Weights of a small GPT-style language model, trained from scratch on English Wikipedia.
Size: 3 heads of 32, vocabulary 1086.
Training: a variant of Muon for these matrices, 9133 steps.
Each number is 50 + 10 x the weight over its row's rms, rounded and kept within 0 to 99. Layers, rows and columns count from 0. The size before them is the row's rms in percent of the matrix's.

# k: layer 5 attention key, 96x128, rms 0.0519, rows 50-63, columns 0-127
# q: layer 5 attention query, 96x128, rms 0.0478, rows 51-63, columns 0-127
# v: layer 5 attention value, 96x128, rms 0.0481, rows 32-45, columns 0-127
# o: layer 5 attention output (transposed), 96x128, rms 0.0716, rows 32-44, columns 0-127
k50 081:44 34 37 60 51 54 66 36 45 45 65 31 59 41 45 49 59 35 37 51 57 42 40 62 64 46 42 39 52 53 61 44 48 38 50 53 50 38 74 49 41 62 28 60 61 42 45 50 48 41 71 41 50 44 41 65 38 49 52 52 43 50 49 50 52 39 52 42 49 48 53 47 66 51 43 41 46 52 53 52 44 57 25 66 49 52 60 61 57 43 54 36 36 38 37 57 41 63 39 46 47 31 66 42 40 46 57 42 49 64 50 39 44 34 63 57 39 56 44 55 51 36 37 66 73 62 39 61
q51 090:55 41 46 49 41 51 48 57 47 69 30 59 50 47 50 50 42 53 50 56 57 31 61 35 32 41 48 54 49 52 46 63 58 47 35 45 49 57 48 68 64 23 62 43 24 60 52 59 47 54 54 59 53 50 50 46 36 51 47 55 51 57 72 46 56 43 45 43 56 34 65 70 43 52 45 53 43 51 37 58 58 52 57 63 39 38 54 45 47 31 40 42 53 60 51 51 46 36 58 59 51 33 43 57 38 63 49 52 68 53 28 52 48 66 44 67 56 42 49 60 73 69 37 56 47 59 48 50
k51 084:46 46 45 63 48 44 51 36 45 57 63 39 48 45 41 66 42 49 42 48 50 43 29 45 69 60 49 53 54 50 39 48 53 51 54 51 41 26 55 58 39 64 36 24 52 58 51 54 53 50 60 47 40 54 44 55 49 25 50 46 57 56 42 51 52 37 49 45 42 42 49 39 62 48 40 40 65 46 56 47 58 52 18 49 48 56 38 42 57 49 51 36 41 70 45 49 46 53 42 55 71 23 67 56 41 48 74 53 33 55 44 50 54 53 57 42 41 48 48 41 39 57 42 54 63 56 48 74
q52 087:46 42 63 42 47 43 48 54 47 50 45 34 52 25 39 53 35 59 34 61 58 55 48 40 49 55 53 62 46 45 29 48 68 42 52 50 44 44 48 54 26 48 74 35 32 54 42 54 41 60 58 48 48 53 50 73 41 48 58 54 51 59 61 44 58 52 38 40 49 53 55 71 38 42 56 52 56 68 55 60 41 55 32 66 54 46 37 48 51 60 49 45 51 69 65 39 55 47 50 52 63 16 58 45 51 46 55 47 55 64 40 44 57 65 54 67 60 48 61 49 43 48 44 52 59 54 45 59
k52 075:56 50 49 66 41 51 52 54 39 61 62 48 51 59 39 53 54 47 54 42 47 44 34 48 34 66 49 53 48 32 44 43 56 36 51 48 51 40 68 56 40 56 33 45 61 57 41 42 51 44 52 49 38 65 51 45 47 67 53 52 46 61 39 64 54 43 47 47 43 47 44 44 61 55 48 39 61 52 32 58 61 50 43 49 43 58 62 57 79 35 65 34 59 63 42 47 35 37 51 46 43 38 61 54 57 56 51 40 57 83 53 52 58 52 35 36 50 72 47 59 71 37 50 74 50 53 42 42
q53 089:49 48 49 63 41 47 53 40 40 63 21 58 35 48 55 37 46 48 33 63 46 39 54 52 45 50 55 42 44 51 29 41 50 47 55 43 50 51 50 57 57 47 66 34 30 45 48 41 40 60 52 56 33 53 59 56 44 58 45 40 63 58 65 42 48 51 53 50 57 39 56 51 52 42 37 63 38 57 44 61 33 29 49 59 31 45 50 33 53 40 41 37 49 59 51 31 51 39 63 61 44 28 52 51 56 59 69 51 49 49 28 40 59 63 56 41 63 56 45 41 41 50 36 54 46 44 71 63
k53 077:54 48 50 61 53 49 43 50 51 56 45 57 45 64 43 52 42 45 42 38 51 57 46 55 43 52 41 49 40 58 53 52 41 59 37 45 33 51 64 62 60 40 53 29 33 52 49 53 39 58 54 45 27 48 54 45 47 35 64 40 41 65 47 55 58 35 45 40 65 40 49 42 67 36 29 60 48 67 50 43 40 57 34 53 44 65 37 49 47 28 26 35 42 46 47 42 51 27 61 44 45 50 57 63 63 62 42 46 34 70 54 37 53 50 55 53 49 45 43 45 48 45 65 31 32 49 56 65
q54 096:33 31 59 49 48 55 48 48 43 31 41 48 46 49 55 60 46 45 78 57 43 50 58 42 64 67 54 50 66 41 33 68 39 53 57 48 46 30 39 36 39 60 43 60 42 36 44 50 48 44 56 44 62 52 31 47 56 54 62 47 39 49 29 38 69 60 53 56 49 61 55 59 26 52 41 44 50 53 47 36 53 40 30 57 57 53 51 37 56 65 55 56 62 36 41 50 50 55 50 36 61 49 57 45 35 56 52 43 43 35 52 60 59 52 46 46 46 43 58 56 42 40 73 44 46 44 63 35
k54 087:50 47 54 52 48 39 52 56 46 39 45 52 60 58 58 52 34 51 44 43 42 58 53 56 60 65 32 57 48 65 56 54 61 58 54 58 52 33 46 50 26 66 39 44 62 59 53 40 73 74 46 59 25 43 56 51 65 54 43 46 58 49 44 60 38 59 46 53 61 65 50 52 43 43 49 40 35 59 41 45 47 53 46 48 67 62 50 54 52 48 44 48 49 64 36 51 52 55 83 62 42 26 51 69 44 51 57 48 52 39 48 42 40 60 51 49 53 55 36 48 60 42 34 49 61 60 70 65
q55 092:54 48 34 46 52 59 53 41 53 43 61 44 57 44 48 47 76 59 50 37 44 61 55 40 60 48 42 48 62 69 60 46 51 43 40 52 63 66 51 60 52 47 58 49 71 49 68 56 50 31 50 49 68 38 57 51 56 49 71 59 43 44 41 54 56 43 65 49 54 72 43 44 52 58 70 47 51 38 49 54 64 50 69 55 32 49 60 60 36 56 41 51 40 44 41 54 58 56 48 54 44 66 61 66 39 40 50 52 51 26 40 56 59 28 53 44 41 36 46 50 60 60 69 60 43 64 40 44
k55 089:50 47 37 48 45 57 56 51 58 55 62 54 51 50 40 53 44 53 53 52 50 40 45 44 42 44 38 53 52 52 39 37 37 46 49 46 56 37 57 39 53 32 32 83 44 46 35 52 54 36 51 47 57 67 58 51 40 41 33 49 45 44 42 62 51 53 48 49 47 64 55 50 62 40 67 70 52 42 44 43 73 31 22 37 37 50 51 35 43 39 53 49 58 64 39 50 70 34 41 47 53 53 53 61 50 55 57 65 44 52 55 49 51 52 44 68 63 58 37 57 45 75 60 54 69 49 41 42
q56 106:50 46 47 54 49 52 61 50 57 40 48 48 57 57 46 51 46 42 49 41 50 52 49 43 50 69 58 41 65 51 41 62 54 60 70 37 38 52 61 53 48 67 58 60 52 66 66 68 38 48 63 63 56 54 49 69 53 27 44 74 51 60 51 39 63 60 61 68 36 67 44 43 56 40 38 55 32 77 43 41 54 56 53 39 50 41 28 46 36 43 49 59 53 42 49 59 48 62 61 52 59 54 47 38 43 45 44 62 52 51 55 44 45 67 63 50 59 47 43 48 47 35 57 60 60 73 57 40
k56 119:59 41 46 49 50 33 65 52 30 49 66 33 61 38 52 53 58 51 58 67 43 50 39 51 68 41 53 56 44 47 54 58 51 33 54 57 31 46 48 50 56 67 64 48 60 39 37 48 56 36 40 44 40 51 28 52 68 47 57 57 43 41 55 63 48 45 48 53 34 56 34 46 51 50 53 53 48 44 48 67 60 44 47 65 62 63 67 68 59 52 64 59 63 41 42 48 38 46 46 49 50 72 45 45 39 58 47 42 47 51 60 62 57 34 39 44 41 38 60 50 51 47 63 56 52 39 83 56
q57 119:49 46 46 47 45 64 54 36 62 66 56 59 51 56 30 42 53 55 33 30 66 50 49 32 39 35 52 38 58 35 43 51 62 49 49 43 48 59 70 72 64 53 52 54 47 65 44 41 46 68 68 53 43 58 48 49 44 40 59 45 56 56 68 47 65 50 50 49 45 50 63 62 55 56 42 69 55 57 38 63 44 53 46 51 38 40 50 39 42 38 48 58 41 55 43 60 47 46 34 62 46 47 46 47 26 34 60 61 48 59 56 51 54 62 40 35 61 62 54 55 53 57 45 77 58 54 59 37
k57 138:43 52 34 37 51 54 35 53 74 61 41 58 38 65 38 41 45 49 44 47 58 49 53 54 47 24 53 59 44 44 51 56 28 59 50 40 67 50 60 38 62 40 31 45 49 63 52 33 42 59 64 52 48 51 69 44 38 52 48 44 67 48 63 40 51 61 43 40 59 46 56 55 53 56 41 52 47 51 39 43 42 34 45 44 57 34 51 45 40 39 43 47 43 69 51 61 39 43 36 69 38 36 55 35 34 49 54 60 51 71 48 47 47 53 44 54 43 59 61 52 48 62 52 62 65 41 31 37
q58 142:42 52 53 38 50 47 31 42 49 44 59 41 44 43 68 52 56 69 45 64 36 48 50 45 41 40 65 51 64 52 43 61 41 38 48 40 33 50 66 46 42 86 37 62 59 58 47 45 57 40 39 41 40 41 52 41 75 58 61 48 63 42 51 58 50 39 41 44 52 58 49 33 38 51 50 41 42 38 61 46 69 43 49 30 55 54 36 57 42 57 59 56 29 54 60 53 53 59 35 46 48 44 42 46 68 59 53 47 34 42 56 39 54 50 54 62 45 49 54 49 39 62 42 45 34 63 56 47
k58 104:49 59 41 49 49 33 44 36 54 49 56 63 33 38 50 62 34 51 29 43 65 38 56 46 40 33 45 47 43 32 45 39 64 46 49 44 54 62 51 57 45 60 26 47 65 44 53 33 35 40 57 43 33 41 49 60 61 49 54 39 67 54 47 48 54 54 54 33 46 39 55 42 61 53 57 40 41 48 54 45 50 50 46 50 44 42 60 45 28 44 63 45 46 68 50 49 33 58 51 54 54 40 61 48 52 50 56 53 39 31 60 34 61 60 67 59 54 68 62 46 31 71 56 48 49 37 51 60
q59 107:59 48 45 30 49 71 69 59 65 45 59 61 48 36 51 43 53 60 48 43 49 39 53 58 54 45 41 61 30 40 34 65 60 40 51 50 49 58 42 46 51 41 51 62 42 44 59 57 39 43 40 39 42 47 58 58 53 48 61 70 59 42 59 45 52 63 61 55 37 48 62 59 64 63 43 64 51 31 27 68 46 50 52 39 50 40 64 58 34 43 49 48 46 62 49 45 42 52 48 51 59 56 49 54 60 69 30 69 40 31 67 44 48 34 38 55 53 42 53 39 46 61 43 50 48 62 57 48
k59 107:56 56 51 47 47 46 49 44 35 42 52 54 63 48 54 52 35 57 51 41 54 55 38 58 53 57 57 54 41 52 37 58 31 51 63 41 38 60 39 47 52 55 58 40 76 40 24 48 44 46 52 48 55 72 44 54 75 53 44 41 53 36 46 57 71 60 62 47 63 74 37 63 45 57 35 43 42 44 44 52 35 25 47 60 49 45 53 57 52 56 53 73 71 39 45 51 45 52 43 38 50 42 45 40 60 71 46 35 38 42 52 52 58 63 48 63 43 45 45 44 40 44 63 47 56 54 45 48
q60 117:55 65 46 45 58 37 58 43 54 49 41 65 40 57 54 67 52 56 57 66 52 43 49 44 36 53 61 44 49 53 47 44 40 41 33 50 65 39 49 39 50 41 45 38 37 39 50 46 50 40 77 63 56 39 61 43 40 55 60 59 47 49 57 52 57 51 76 39 36 44 56 47 53 48 51 42 36 46 59 37 73 40 51 43 43 43 50 48 37 32 65 41 54 43 54 52 36 41 69 62 46 36 47 47 48 67 46 48 65 47 60 62 44 43 34 60 63 61 46 57 75 68 56 31 44 52 41 51
k60 109:54 59 57 51 57 42 34 64 42 59 45 66 59 60 62 52 40 47 51 44 50 45 40 54 64 55 55 58 57 54 47 59 43 39 29 49 38 34 53 43 47 44 58 43 51 52 53 26 34 53 40 57 52 57 42 56 42 49 37 55 39 64 37 34 48 69 38 33 52 40 61 31 29 55 64 38 45 71 67 50 63 47 49 48 59 58 51 43 73 71 55 60 32 34 50 56 57 59 58 50 63 57 58 39 39 49 41 37 39 36 50 47 45 63 54 55 52 50 56 49 50 35 57 41 52 53 38 60
q61 135:67 43 52 42 50 67 51 49 34 57 45 59 58 64 50 53 60 42 56 60 44 33 61 42 53 77 65 43 48 57 51 50 51 60 48 33 54 46 53 64 52 28 39 37 44 58 55 52 52 42 65 41 60 56 59 44 50 44 47 39 51 35 41 73 52 56 54 60 48 50 43 62 50 56 21 36 34 46 60 55 49 55 31 59 45 72 38 58 48 55 56 45 40 51 53 51 43 34 26 54 71 55 42 50 43 52 59 52 68 43 36 52 50 51 55 47 59 52 41 46 61 41 46 54 63 50 61 35
k61 117:45 63 42 50 35 53 48 56 43 41 55 54 55 68 57 42 47 56 68 41 55 34 58 46 60 67 66 60 46 57 49 49 39 50 37 50 54 40 37 57 44 37 38 48 40 51 60 58 36 38 70 67 61 62 53 37 37 55 52 57 65 45 42 56 60 43 58 51 44 40 40 61 51 41 46 40 47 55 43 54 50 64 50 53 52 63 47 28 53 46 42 31 38 41 52 39 32 40 35 65 54 50 40 57 35 43 56 42 57 26 46 37 58 44 49 56 45 35 36 52 79 62 69 49 54 53 47 45
q62 124:42 41 59 28 47 34 49 47 57 47 39 56 44 31 50 36 48 41 54 58 41 43 31 43 64 39 41 56 46 42 31 55 52 47 37 67 41 46 42 53 51 16 46 51 56 44 39 57 46 67 50 76 40 54 38 42 51 53 53 52 60 46 57 53 56 44 47 61 45 51 42 57 56 15 49 33 38 64 45 63 60 53 43 45 48 62 36 53 49 44 60 50 33 55 54 45 59 51 60 61 51 61 59 50 60 42 59 44 54 34 56 31 48 28 50 56 41 55 64 55 49 43 50 52 49 48 51 48
k62 120:41 62 59 53 47 68 44 52 59 48 63 28 54 54 46 57 60 50 41 36 50 48 53 48 50 45 57 50 53 42 34 46 42 46 49 59 56 35 46 65 55 50 45 35 49 57 50 58 27 53 56 54 63 51 41 47 51 79 34 25 52 39 57 65 62 53 39 54 57 40 50 54 64 48 45 42 49 42 50 52 79 56 57 50 45 46 53 47 64 56 61 50 64 64 47 58 51 56 55 38 56 31 64 56 39 49 40 48 67 64 56 30 54 43 45 53 55 63 64 58 40 44 75 49 48 34 55 61
q63 136:42 44 44 40 29 46 40 62 59 60 70 39 42 53 38 24 47 44 32 52 53 58 58 39 58 36 60 59 49 46 37 63 49 61 57 32 62 42 52 47 44 51 23 52 39 66 51 46 36 57 54 42 56 56 71 45 54 59 71 40 56 41 60 42 52 47 54 57 57 46 52 54 47 53 42 39 45 55 63 55 69 48 34 52 50 38 52 44 59 56 47 54 60 59 63 75 41 45 40 51 44 64 40 49 36 62 60 53 51 48 44 42 60 61 49 45 40 59 39 55 35 47 61 43 56 67 43 59
k63 127:43 54 44 37 47 45 52 66 62 28 59 28 53 52 63 56 43 43 47 59 58 48 45 37 51 40 62 52 63 46 54 51 70 58 51 36 43 69 52 40 32 48 54 67 38 51 50 61 57 50 60 54 66 56 52 57 48 35 49 58 58 44 57 51 49 53 47 54 58 45 55 51 50 35 31 33 40 46 52 39 44 43 51 44 43 53 39 47 59 55 59 64 64 61 46 57 47 64 59 64 69 69 38 35 63 60 44 57 37 51 33 35 48 56 73 71 55 38 36 44 52 47 45 45 61 57 61 38
v32 102:62 49 55 70 62 73 43 48 42 46 41 45 53 52 48 72 55 53 43 53 59 41 54 31 61 65 32 60 57 30 39 61 55 60 47 39 36 56 65 49 45 36 61 54 56 46 63 62 62 51 50 60 40 64 50 44 37 52 54 50 57 48 50 53 55 34 56 67 68 43 56 36 59 60 59 53 63 60 47 41 41 36 46 54 49 41 63 55 36 47 54 51 52 36 51 49 60 61 35 56 38 50 53 48 71 37 56 30 37 76 40 66 54 49 61 42 46 49 48 53 57 50 52 36 56 37 51 59
o32 096:76 42 51 57 42 73 44 41 57 63 36 56 56 57 41 45 57 55 40 45 59 48 51 58 51 57 62 35 51 67 57 39 50 49 40 41 43 48 47 63 37 28 45 64 49 59 47 45 41 43 52 55 32 51 66 47 67 30 66 44 48 57 46 69 60 74 58 43 50 48 48 49 41 64 66 49 42 49 40 33 56 65 39 37 69 61 52 53 54 72 57 50 43 46 55 42 50 39 58 61 43 56 43 31 61 54 39 56 55 36 48 62 60 37 51 56 49 45 42 58 43 42 49 46 34 58 54 44
v33 093:51 42 66 70 36 58 47 60 43 50 51 46 46 44 45 63 36 67 45 48 59 60 44 58 46 37 49 44 75 65 45 55 64 46 50 36 44 45 49 46 72 44 30 48 57 42 52 36 57 52 58 63 46 55 54 54 47 43 51 39 48 52 46 58 43 51 30 45 40 51 46 36 64 40 41 44 34 41 38 82 63 61 57 59 41 58 47 61 33 58 57 61 48 33 50 45 61 64 49 30 48 34 60 48 52 58 57 47 52 52 42 51 44 64 43 31 51 35 46 66 53 52 62 52 49 54 59 62
o33 091:68 49 44 45 60 50 52 40 30 48 47 44 54 77 47 48 47 42 60 56 74 55 42 32 55 69 63 38 52 39 61 55 45 47 63 45 51 56 54 56 35 56 44 50 42 49 44 46 52 57 47 45 60 62 34 46 57 43 53 52 53 62 56 30 66 42 52 48 46 41 58 41 59 78 50 42 65 57 42 48 37 56 45 56 56 46 39 51 69 42 47 70 50 42 64 38 56 39 58 48 51 74 56 45 38 35 58 56 60 58 64 40 58 47 48 44 50 61 52 37 33 44 51 53 61 53 38 27
v34 110:53 53 35 45 51 43 60 53 36 43 57 73 42 60 50 54 60 54 64 43 60 54 53 62 46 44 47 33 55 57 64 40 49 49 66 60 50 42 38 54 60 41 32 47 51 41 55 51 42 71 56 55 59 54 73 40 61 50 73 45 41 53 58 50 54 50 45 36 59 53 54 75 47 45 33 62 55 59 68 69 45 35 42 43 54 41 45 49 61 64 45 60 55 41 43 55 56 43 56 55 58 44 46 72 54 50 50 71 63 64 59 50 55 64 55 59 70 44 55 65 39 32 60 48 58 50 58 59
o34 098:65 74 39 50 56 42 50 52 56 51 43 41 43 59 52 47 38 50 48 42 47 64 32 54 71 36 40 71 41 48 60 47 47 49 57 61 51 48 46 47 57 73 62 50 36 58 44 42 71 59 44 48 49 66 38 43 48 60 41 54 34 37 43 57 29 48 50 56 57 36 76 34 60 48 67 52 45 62 60 35 48 33 62 60 53 49 52 70 55 44 47 46 44 42 60 66 49 55 42 41 50 39 57 51 60 58 69 41 49 56 62 60 57 40 40 37 46 63 48 42 38 50 44 52 58 43 44 49
v35 107:73 60 50 54 58 72 62 50 39 40 52 54 30 50 47 68 47 70 66 64 63 31 46 54 73 39 47 66 57 59 60 46 38 51 42 37 63 28 56 52 34 58 60 46 35 27 53 43 58 54 64 50 55 46 56 50 53 47 35 50 56 60 48 54 56 46 32 56 46 33 49 40 53 51 56 58 43 50 43 43 60 59 48 61 36 51 45 46 58 69 45 46 51 58 46 61 43 53 48 39 47 30 54 42 54 47 60 59 54 54 46 56 52 44 46 51 54 34 47 38 40 46 46 77 37 52 45 48
o35 104:64 54 45 47 49 35 64 43 58 56 41 53 51 51 49 38 56 79 54 42 55 47 65 41 63 49 53 49 45 50 53 43 59 50 55 45 53 44 40 58 48 39 48 57 53 51 38 62 53 48 39 56 46 44 50 49 49 56 58 65 36 53 56 38 48 68 41 48 49 57 40 48 26 65 53 54 49 45 43 59 47 53 46 52 56 37 38 67 60 45 57 61 66 28 52 47 59 58 50 55 42 55 45 43 44 23 50 44 62 62 57 58 33 70 21 60 39 65 78 57 53 63 60 48 31 40 43 52
v36 120:56 48 59 41 26 55 59 51 63 47 41 61 45 55 54 36 44 76 53 65 42 44 43 53 49 43 47 54 67 39 55 39 54 52 14 62 62 47 48 43 65 29 51 44 45 59 45 59 53 54 51 35 55 49 50 51 56 42 46 55 67 58 48 35 54 52 55 51 61 48 48 58 57 63 61 42 37 26 50 48 50 50 48 50 63 36 41 42 69 34 52 53 67 34 40 46 48 58 52 39 45 47 65 55 63 41 36 57 62 47 33 56 68 58 59 34 44 45 50 42 47 59 53 59 55 61 52 36
o36 111:52 48 48 52 46 58 35 57 55 43 40 60 46 40 40 66 60 55 39 58 44 37 55 60 59 42 58 47 35 47 56 66 45 55 55 45 55 42 51 64 40 50 63 53 52 43 49 42 45 50 44 44 79 63 64 49 61 53 39 54 48 41 41 56 41 44 56 43 49 58 47 42 42 48 54 64 56 47 67 52 44 62 65 50 54 48 42 55 32 53 34 48 44 61 76 47 67 53 40 55 64 57 57 22 40 28 50 48 53 47 54 55 31 54 40 61 52 47 62 54 64 45 46 66 51 31 21 32
v37 111:49 50 49 52 41 44 73 43 50 63 52 31 63 52 45 53 54 72 45 52 55 54 73 62 55 51 55 54 41 54 54 54 45 36 61 50 55 60 53 53 59 50 57 46 43 47 71 55 51 37 67 43 43 56 62 59 60 37 48 59 53 66 34 41 44 76 56 71 48 36 74 46 55 56 56 47 52 84 38 47 62 45 47 41 50 43 60 43 37 56 43 55 61 59 62 59 50 44 52 35 47 44 50 47 43 55 74 44 50 39 48 53 48 68 53 36 41 57 54 45 46 44 37 46 59 46 61 59
o37 107:49 49 64 53 43 49 43 28 44 54 43 54 34 57 59 54 47 44 55 54 59 50 65 50 66 57 47 47 57 41 45 35 58 70 62 62 47 46 42 37 40 61 43 31 46 53 39 61 48 48 54 53 18 48 56 48 50 49 54 60 52 45 43 44 33 52 58 42 26 35 40 38 60 47 43 27 47 59 45 65 46 43 55 70 49 49 40 47 43 59 59 34 48 49 62 30 37 23 42 52 57 44 34 47 44 43 42 44 54 54 55 51 39 57 53 51 43 42 39 54 46 32 54 63 42 37 30 49
v38 104:40 41 40 46 58 54 62 61 45 56 40 47 43 53 50 53 79 42 48 39 44 60 67 39 38 55 54 62 53 49 50 62 36 36 42 42 35 51 40 54 65 42 51 33 32 34 49 53 69 50 53 35 36 43 50 44 48 52 44 35 43 37 65 47 42 55 48 69 32 47 48 62 41 43 59 48 52 25 56 56 40 42 52 55 35 55 48 43 59 61 43 44 37 42 42 42 60 45 47 58 69 41 43 42 68 57 32 59 53 51 36 53 64 51 56 63 49 62 49 40 64 45 48 68 39 39 52 48
o38 096:58 54 43 51 23 38 28 55 46 44 76 48 51 45 55 40 65 49 64 35 52 61 47 53 63 53 53 56 46 51 68 62 42 59 46 51 43 42 62 60 53 44 64 52 72 37 25 66 44 50 42 61 53 47 53 56 45 41 68 62 57 63 62 51 53 54 49 39 63 48 54 61 59 53 54 45 47 39 53 51 53 45 49 47 50 39 45 38 26 51 41 51 58 48 49 43 56 59 46 45 42 56 49 43 50 67 44 46 52 53 59 71 52 42 38 43 45 40 52 56 63 21 35 40 69 48 65 45
v39 103:62 66 68 48 51 45 56 27 55 63 68 46 58 62 50 54 59 51 29 66 51 43 47 42 60 36 66 55 39 21 47 57 36 45 56 64 57 64 52 52 49 45 45 60 56 48 44 36 62 54 43 43 53 44 59 60 65 41 56 45 54 48 46 47 45 52 28 70 50 57 44 62 45 42 66 42 43 59 52 41 50 60 49 53 54 64 62 47 47 49 62 41 28 35 53 55 54 50 54 56 44 47 54 45 63 61 57 57 68 55 53 43 35 75 48 31 44 44 47 49 65 44 44 48 55 71 45 53
o39 095:40 36 43 45 50 45 42 47 45 54 57 44 59 48 45 37 49 58 40 56 50 50 47 38 67 37 59 61 66 34 45 57 42 50 67 47 43 39 55 57 51 27 52 35 46 58 52 65 34 45 52 43 44 62 48 52 62 36 52 56 39 56 52 44 75 35 51 44 47 65 25 36 66 62 44 38 55 56 48 46 59 33 46 57 53 55 71 54 45 54 42 35 39 54 59 52 39 35 22 60 44 53 66 58 45 44 52 53 45 43 54 59 44 31 39 63 39 55 45 56 52 58 50 44 56 41 45 71
v40 107:19 38 53 36 47 60 40 48 30 59 34 37 40 59 53 51 58 81 51 47 61 48 60 41 50 64 49 28 49 61 36 46 63 46 44 57 58 51 44 63 48 56 46 45 55 38 60 45 52 48 53 43 50 60 36 59 39 45 58 67 37 47 38 58 63 66 40 54 58 55 52 55 47 46 47 48 46 75 64 41 33 49 55 48 74 53 58 48 55 63 58 52 45 45 61 53 53 38 33 48 52 49 40 48 39 50 51 54 50 43 38 61 45 60 58 48 38 44 52 63 47 46 38 46 77 48 50 52
o40 101:42 58 47 63 55 57 58 29 59 64 42 49 54 56 54 50 49 38 50 35 44 63 51 63 49 58 38 51 63 28 41 44 36 38 62 49 41 42 66 45 57 56 64 48 64 36 69 38 45 45 48 54 08 53 50 34 53 36 45 58 50 49 57 58 28 52 51 50 63 45 50 52 70 51 52 60 43 57 46 59 31 48 39 49 35 36 50 44 50 46 57 53 47 44 59 44 66 34 51 42 49 63 63 50 55 39 53 51 70 53 58 51 44 31 58 55 45 50 42 48 49 48 54 67 45 44 51 59
v41 121:41 41 46 44 61 38 26 55 54 39 39 49 53 42 58 55 44 56 40 63 69 64 38 38 50 36 39 58 50 50 44 42 35 56 37 59 45 51 42 67 49 60 75 59 63 56 41 50 58 45 56 54 51 52 58 46 44 39 40 43 39 44 35 29 54 41 78 47 45 52 42 47 50 19 50 42 57 37 33 28 64 56 40 44 47 47 47 60 40 49 56 57 38 64 41 70 43 54 43 47 43 56 51 48 47 28 54 46 60 53 64 59 57 50 51 57 59 45 47 49 56 49 51 34 61 51 52 62
o41 109:42 39 52 30 40 60 43 42 36 55 58 56 64 35 63 38 39 51 44 71 36 48 34 63 32 58 55 53 49 56 44 41 62 41 62 41 56 53 53 48 49 37 44 57 33 47 45 33 53 58 52 63 37 43 45 55 54 63 59 59 54 56 54 47 38 42 38 56 41 52 47 55 42 52 54 51 60 59 45 57 54 63 32 40 51 40 54 43 60 54 41 52 78 61 60 50 55 68 41 49 46 28 56 26 74 57 34 45 43 32 49 50 58 56 46 64 60 56 45 45 61 61 55 51 50 44 55 62
v42 122:43 48 32 51 51 64 54 53 54 65 70 34 36 48 44 54 60 55 60 44 48 56 70 54 52 27 51 43 55 59 34 39 57 59 46 66 63 50 48 53 59 74 54 49 43 38 49 53 52 49 50 61 47 66 61 37 56 61 50 63 75 46 52 62 55 50 34 60 40 42 37 57 49 59 59 40 46 52 39 43 53 46 33 60 46 56 21 55 56 50 46 44 47 52 38 52 48 53 56 57 67 57 47 49 65 38 51 40 62 41 47 56 52 50 41 46 43 60 41 24 40 46 61 37 66 57 55 68
o42 113:63 31 57 60 42 46 60 32 43 56 60 58 52 50 58 51 41 64 61 47 47 38 42 53 54 49 50 58 69 45 68 53 52 33 69 62 49 57 41 43 45 60 66 45 47 56 60 57 41 26 43 30 56 27 47 63 43 53 48 52 40 29 49 43 54 39 42 42 41 46 58 45 51 53 46 62 63 51 42 55 46 51 73 47 64 37 63 52 43 56 50 64 52 35 48 47 28 62 60 45 35 41 51 37 33 45 47 53 42 45 54 62 38 42 30 53 50 60 44 54 47 38 57 60 36 53 47 39
v43 101:68 42 58 36 47 39 59 38 30 72 41 48 63 57 59 58 38 74 51 60 50 69 49 48 47 40 45 57 55 72 42 50 40 50 42 71 61 41 51 43 38 48 48 50 26 55 28 48 48 49 41 60 47 49 55 40 44 58 52 58 70 46 48 47 25 54 69 44 45 60 62 39 36 56 40 60 53 52 48 60 59 46 61 58 37 46 54 52 52 30 46 49 54 39 54 54 39 55 28 60 51 48 56 60 52 51 41 45 45 57 53 45 33 53 52 39 59 40 48 57 55 45 36 43 30 56 48 48
o43 092:37 45 48 44 59 61 64 68 45 43 41 59 56 53 54 31 68 72 47 57 38 55 44 33 44 54 72 51 50 39 42 41 48 65 50 42 61 53 56 54 43 90 39 68 48 50 50 45 45 43 33 55 51 53 47 59 61 32 57 52 28 51 45 53 44 28 53 56 46 49 55 38 39 40 54 47 49 61 49 59 56 55 51 30 41 51 39 48 44 55 46 56 56 56 41 36 68 40 39 56 54 66 35 54 46 56 64 48 50 40 62 55 53 59 50 54 41 44 52 50 51 39 70 54 42 55 52 48
v44 108:34 21 52 58 63 48 51 57 56 47 63 46 59 30 40 54 48 54 74 63 55 42 62 50 47 38 53 65 49 39 51 46 35 51 41 48 69 49 68 46 31 55 43 60 54 34 58 50 45 40 50 70 54 43 42 53 47 30 53 43 45 58 67 43 39 62 40 35 53 40 59 60 66 55 46 42 62 51 63 56 38 54 54 51 47 63 53 59 39 50 37 55 52 47 49 60 43 62 47 47 63 55 56 48 48 51 44 28 59 58 47 55 56 53 45 57 59 31 34 73 51 58 58 51 57 72 47 55
o44 099:53 50 55 44 65 66 50 43 49 61 43 57 50 73 38 46 48 46 43 44 60 47 44 38 57 56 45 56 65 61 49 19 49 33 66 37 43 58 56 46 50 39 66 24 47 55 33 62 53 46 52 49 54 31 46 68 44 57 55 47 55 42 56 67 49 52 40 64 36 67 62 35 47 49 56 39 61 49 49 44 57 44 43 33 47 44 43 41 50 52 39 48 41 54 47 41 62 57 50 51 63 42 38 51 55 46 61 62 60 34 65 22 46 50 52 55 49 53 70 51 34 46 53 34 53 47 52 46
v45 097:47 48 30 41 71 51 59 49 61 41 56 60 50 43 51 50 53 63 33 48 43 36 46 33 47 51 49 53 61 31 76 42 40 53 61 52 54 58 50 30 52 51 44 27 49 66 47 50 54 58 38 51 61 50 43 36 49 58 73 53 44 66 46 59 35 60 60 61 43 52 57 48 46 45 55 59 45 53 49 48 65 49 42 66 40 61 51 57 36 60 36 55 42 65 53 40 39 53 53 37 55 52 60 36 57 46 52 49 60 49 41 34 54 29 46 49 40 73 54 61 53 56 54 60 68 55 65 29